Part of a small language model's weights: 1.85M parameters.
Each number is 500 + 50 x the weight over the matrix's rms, rounded and kept within 0 to 999. Layers, rows and columns count from 0. Numbers have three digits each.

# q: layer 6 attention query, 96x96, rms 0.234, rows 0-51, columns 0-31
# k: layer 6 attention key, 96x96, rms 0.234, rows 0-51, columns 0-31
# v: layer 6 attention value, 96x96, rms 0.296, rows 0-31, columns 0-31
# o: layer 6 attention output (transposed), 96x96, rms 0.259, rows 0-31, columns 0-31
q0:517583561514477406608558432506415505472514408543548463461549457466443497469565499574481576441523
k0:439589476392444496523496550518502557484545524627587538478490430526488475496505539532493572537385
q1:584563530550536476573473458458543502530496542528527529459479523490383418581521561514481482503522
k1:519537504457454441548540530441508527550476539497611584564418564454436452626472498511523446525434
q2:524427482468516497472581501530477434501432510446581532451520492570420567452525440466500466433550
k2:382542565532570474517460610556430565503428482549536558466558540524504562479440484520557531493525
q3:610413448496500530497508499471456485547522521448512586515424507457428520571559434566497467485599
k3:552420402509549459422510471598533494565499545451502615479517525403534509478564509534540457403606
q4:516475430503530584626503555411434445503499430516532496470545571483539533446538512531509442432498
k4:467519403471564519557519506531484486506511524490527568441572577598511547507560448512499484447662
q5:480475442497522508464435502548480525469519501525440522539501582519462504462472506428516560473577
k5:424450413461495591548495429540462472496433615540431512477486471435488539443532449500540603470490
q6:503444481484572568588440503552479476456420482544499462556577542548464417514458449459522525478508
k6:484433504499504501594385483583508519501423527559575514530493509498448450556523398419478512449475
q7:532471475498525506496467519501558556386536518470508538424449499635528564434512534424477523600429
k7:555517487446439500515487473462614497471555613419504529489536592504537619481612544433467374487471
q8:551477551532527575478493495452473472456544389418438529585490512449422516480422558495485455513411
k8:542595583502509512440464492524644430491429519468367606513522476501442522478537515485473451509447
q9:466558520501460521508557557548541468500499460546526509456521566531393393532452506414479453536489
k9:553531516513562437613556494470490515559484441393526494558481521422434504595552597430468540488548
q10:534561472527482525587559496492504522541478531586502504522458554449536413415487419479425485497482
k10:444458554568501462604501480490553437453470445462524470449514475535524466465485468476451460485509
q11:511516385570464354579437475492536536397444515437475562508559439521522491561480474568589490508450
k11:470510452576541538524517434462518498452507490598522471503531526510556509503543420452532536461541
q12:478531524532506495511534494458539477515520538562465539461617498520458439483478490510494451449454
k12:568561484511535426455487447469481410571519603490485473470587562489451529486527361502558529485465
q13:447427479522508559558420387521523585446504449470585471487468459581501478458471474468502597417563
k13:509448502508443498532471574518467476494453600526495441515495446565407439531589414464442480430538
q14:621501465482496519476505500467500489509436517574464467458471555545515515483462480561461516484563
k14:492523442576493459462565456483518453541429550435483505587494441517490492513510482587451497457504
q15:433473476509453407534554604434526458547464505432474551477414522528471586443488611541480600594476
k15:447537448508462501562507525510397452618531478431514444424459496513541607417481590548484548579457
q16:531558476499541468485573425434487470648464540391478456585546506504524482567560338445495498473470
k16:443432566536516469504410542456402470544470390513561577581537482474495527535448455423487505397420
q17:602649568483417475492560447441528510560453473452493479407444541534517486586492494528498510480503
k17:504558473456531401525562514490481457469419528486550496551509599607450462496550539502446462562511
q18:454520423510488532429473478528511556529603444474494500383479466460497519490491548461528491514505
k18:472386429461467480500449526530480544488518501512463448514539518647442550423529612619571442570518
q19:522485527596468473527526464505527481490520526594535416537462509588491435400498553471517452556489
k19:455551541549544471531437386534549481514503564462628612409500544559386526498524473495521564465530
q20:454492517534482464426562401534411440505390471607452492541481447555540535541531510574424374520493
k20:481475622581549540484557451494529498560531523615459543569408519506446478421523470496503483532505
q21:552573526542482545577533467493458567526507462531533572469476500496536506580569421507465551584450
k21:569549531584486519528503566531453539451553565412589486496503545417502518502523485478581564496550
q22:623518499517409502545426569450565605545396555484524455543444472527503439484486514447516521543534
k22:603502491584421478572374508559542525547504502423471424511528438587554501498403492503429488516539
q23:535464538459416441558493528365448478570559459642565484503536540538445492366388491487533469498494
k23:533456492459493462509503479425508626522532384521536527562487458498440556461468528572550402373515
q24:520514507563525450475509542458432409495434481515555521464524457498553445583488514481536576516437
k24:499566448499487495549481531518525484457396510463573496531482471520464485534462421548506602424491
q25:502597564556480458477509535499548499501469465480543541623506526501446440560409417529477483487539
k25:481513491571501420479512487424529524604466378459566517548494550426507439489456507489559552458467
q26:455532469420505525477522586397439528546441444466477665466531502523513509509416473616471574465477
k26:441514558448470564455619591412549443516469483502495548482491434523492552524512497533497472479496
q27:533613512572494456488496565456508457479542484472467451519540403476461518497558572441519542489482
k27:559585592621358468440510489528490467577532514552487512516518522469425579391511488489433461513467
q28:476465565465484413596607468493429496472639423483582484459491542565573508471508492463491599549409
k28:559561590496508503484515364566474467470564489552544574380468450512552528544590549559534563519534
q29:551417581555508500462473457523497501417486523432486493515485475507495583509506530481404480487493
k29:531529492487429507435482470559483514487493542457503510520538472526446498454526481447498505429480
q30:480592441481460557514553502615480449457512454477566522453492415493528603516493559417642518470503
k30:458550460503433580520536544542356594545486425504482552507489365558557516524603535447581522577463
q31:561382511531511445547539557475552472591518408504539553462438449536480555507546610565544414483576
k31:521382539583412461475581482446555505540475503507513612436463432458416538416543520590507395587511
v0:468412535514475559522531506488481431407554571554464582487423466579521359547524511504430490397521
o0:549604545545469483459497493501458513545396508453418459522476647423496563471453482485517487558510
v1:523442547490496475473520517529555449415543531490466617483528407462528507464508472640517504489488
o1:415491487522482497512424497525453597549455506397503480597533603552526529537419393468431510494492
v2:415440510505560514501498509464422534518438566565442514503460515482537453553553612453439563515484
o2:481563505498540468338533428557524448521559495564470462502566510474418472502475472557581493492477
v3:449474515450538520563510420465505465511458428554520484562449537429556443500597545449465474583555
o3:550610486573398473433519485494442489553525475516509581458586514455551498467514526479565603512370
v4:543449445459521503482462473508456514505553469444517517425493464524488504416513505552449475561583
o4:470522533500459610457514481510488477450447500534475454529588515501457490534412465392552616452522
v5:489569477517526589517559468614537543556461440503498462563470383523373545581460538426507502538502
o5:495450509467463459566477514392564501511578570477455553383494591486464523453547513597470514460472
v6:502445448512498476465464449465454502452480461518478449494622468463559504452500538486547539465538
o6:532523516483485438489597562486550384541514533505540507460554580530475435577542508491441524500497
v7:532429446448501486586480523503450419455549511454511483407444461520495469553481529432483512478496
o7:486486503416567562466491548550595480530439499561519500563492589354538484405437540493487501550476
v8:540549486422488486457455529572545487581475517520481428494486558541483487511441449579491422513516
o8:505464474587525554550552482415468521461525520424471511514494441487486527499533491485512585460455
v9:467430457478514469476478540502521431500579477506486519518414487494448499492482538434484477505511
o9:549571470474477488489524454472531554399495547509545473499544473519594541522428464505523585472500
v10:477416477565553513431537465527453510482524512476452583590530583489544473496516510459467603506490
o10:545566488492472454539502590487640480499367467459510453455443494503447406484425477464460397496419
v11:477447536533539506500453458529524557459533504483532479477530410483538403529514536493499458531503
o11:439515479390457485421545586581469420553562445491501518547560494573522557479498477454497522432528
v12:392412581665512488470495501511432519452526472471510613462503469503491454444524608419480462557481
o12:604560433514486485445386413521517424475506515608462460466610584546560444525511514493486506477547
v13:564532471433543475516522565497445540614425525560434456455575516479484452546517464395505563540560
o13:475493507525487488490571499575564416396593434504553520458501477516578595458496569574481540508407
v14:542464552464469531523504489480525512457472482522429527456516537561404539547435593497485525498493
o14:477525496482551431448480586583513543512529551618568487512521506494485550459566497498514490470529
v15:520490549500484429531590497519440495567431475533480509521490543491517523420523536540492453534516
o15:504474457474506554488524567563519511433510501444480491479570436486471546527467512440498457557514
v16:454508542503465476477451504512489511623559497562456508519566494438527537496494495513594560488389
o16:545513461510446500573531540482477521430486507441513525501433493549474563511553473454418443494500
v17:475479567515379525457469480516452511531427487466613462463461487469404424504440464469522481565505
o17:530540421507596589521502478495493453431514504607465515485477582527678558535580594503614448469452
v18:526593514466504475553569460472449503558439490448534515436474408477551538419528497537441518460547
o18:572452502498498547426422485629523507365518484482506487506464558473447533618534464502456466515468
v19:462432529559525467503441437582528589462485481513545387497488484377490487533457489529519504441589
o19:539547498441508594465577518491438504553534483409493531467454510614526518446562553561549435504452
v20:449497599516459555502522466438571499517557597541553496513515398398586451513512502431559531475431
o20:519501432512512518486551434533454483516466446449479524462452566560405547535498579496513458559488
v21:469427491523553411531492543583463391530465428480441498544509500454534475594590460492534535576629
o21:479572497474452513459525430439518527476554538402622465475574491509491552476473502478503482592478
v22:485569490440419539564489469449510512461529595536484491464575499547529487543472525467486471543522
o22:476448488523572437497512510481520428549524419498526571493434480519482586494552510521530600389488
v23:497509501514453541490541485403536492589490473550515471473511482470457543491540487502494540513454
o23:493506469399511538412517564539451575403509554438467512493457547453556563546476507553419595457589
v24:480539502526450463474514478550538487604488492519450449507497498458549627494507499462532556447562
o24:496496409491504538524530562448507527429524490521564504390527529494521479616507518559564443595533
v25:513505522521426486484487478434530474499449525568480524447538535525499604538410473430472528525540
o25:477473467438566468511558523509452497437485469468502550444403525495478484491526571503472491411524
v26:699503533428497429452490448519503458464561492470446574551448538549533445581542433497494486539576
o26:286456518511493559470430577388439547520413606510479439419574450552472556463488546372463557477440
v27:533496581504492517511475543465628530394498457517472479490594512472483478508493511508398507559519
o27:394517451450512498545525481533416411569427544511560534459437494511508490476514455506540555467459
v28:498636571444469455576518448512456557515513530531542527487448422481479400489550521473507468505494
o28:479439473426500549445483516481502486623512476542487427473460541465522657540497404454563455489496
v29:418399459573557510611479449394502562381453572503526497529555586418409476461463615472550414469481
o29:535567604509495470440589484528477455586559474538475525486450461501569447591556552515417514486573
v30:455472543474587508513496454432423473470498447501426474496541545554537561472435429535487446497548
o30:539645401514449482580452453636492469469495534512551520505418481489484387521544550449473624470426
v31:528575456496485520554464512480535505556521512485534441455553532510476475549529541527487433536435
o31:501415528464519592520524480465437513525436514505532499547409470467479492439566507486472652538534
q32:533476501502572520429482460460485508488502475493506545535537511503545445546484477517497512471515
k32:505473432536460477436501495534545472444519580472478552488537522553458522454491483503470493498456
q33:560499462507563492420589497480526498480470504508536456486522564522491427445511553548520529445479
k33:533484479460420445592502456478456481487547472512523519473538543513495521555512502485517522494446
q34:593488497440453503493541456426541455479491457497535492523477524416538491552552423532539410514552
k34:467492506468571443534493450508553489562519563512471618495532516496418467532469474516489492471557
q35:492457500553420461479462497556472507532532478475524531478490477519547459520558499518460618502489
k35:559547476422437502482531463504527478528460495542436534536471454500516444499498461538489482495502
q36:504468457568493496504597457485455514489463509512451530478543542480485479505462476468489478486579
k36:445475443457535501475467534555496550555501453525509505471515478476523552499518526549517567545511
q37:549465488583469482443549516523511498502531537499460537404516551457490481529567518485482494539527
k37:492575477472530500479466498497510532507543517539548603518474539487468515551558497545525531418492
q38:496543551477523512531449502470523524525489531423509483536497581570529482474477409488460484508542
k38:506442486511484483550453489519507510477477505548515540548480464498498496527529485502478384461476
q39:493486519566546501532511406574521483471504491468512488494505505503493448529490517448470480443494
k39:555507472432469453499473553448468527519522525482522476413493557525508484546523515533475532607485
q40:513502525588512490488553437484538475458519484489449502471504567475502465618498403456469465496528
k40:452516466471551440552474560474415491516458580544517519474490560457474473527493523570536551509528
q41:507521526494449469533485504445483490504491512483479422485471537559500427524487515487488522464472
k41:489525504426540439564451487511507486497469570472489472479536493549514528504473539477448549459559
q42:449543445486522375527504489488395480498449544473522422429525445436547497434476550486519587552518
k42:432483528468434490479432607542502501596558433539426440467455423547578507515495572521505522568497
q43:599430518535526542540447496445454521484503494534438471474431522523536488537480487487454473523444
k43:543561520486499490485462480484558482477542511497466545572542510547465527503584491509483425533483
q44:448532539553466485587559510451439555488465459541568536443538466421576485490458558606530573440474
k44:529554550489464474469501505535540526567491503521478515471497484514441555488587488450506504517454
q45:451564553511478451515449480516557552524473577476497534562413418497527490453525493486526481521500
k45:488427611488521444461579525478543451522512494426513505502464502510507511485562491482460436437497
q46:484615441447484457439554508473496539446462499509522469480468485469497532505436504467496607554556
k46:410502531369486490586458555548434512509519491524486428536572428462511453449336494549530515584411
q47:503484528514483524535453496470538519518466427535458618522488520438563488520485542520510523474482
k47:550597479517478499424540530519502543441500511508453485429468468553573464498479476470538530559506
q48:518544484489541499450578499448473522514545491486441490543519469488560508493503412422525501451450
k48:498530529483481538541490444507496479482465482504505505499517538552445484472493555583447436516548
q49:461499484493484513482487504521514536550479491446491531462439488570604538510488528456446490469435
k49:489533535471468512453473466549554440537517536465477431475506501530469500503514541515407489557502
q50:503473550516500432483515541501508499534517424519439534521450493532484530454566546546523471443463
k50:481511417569518529481523468488483447488533476605537563425478558389540417476496558449467451488504
q51:509487431498500434479465467481547482475534580513511463489488546532468477426457474547570540371565
k51:438524540475505494543470510477460532475557429477475470432476467498490467438412537464541547487463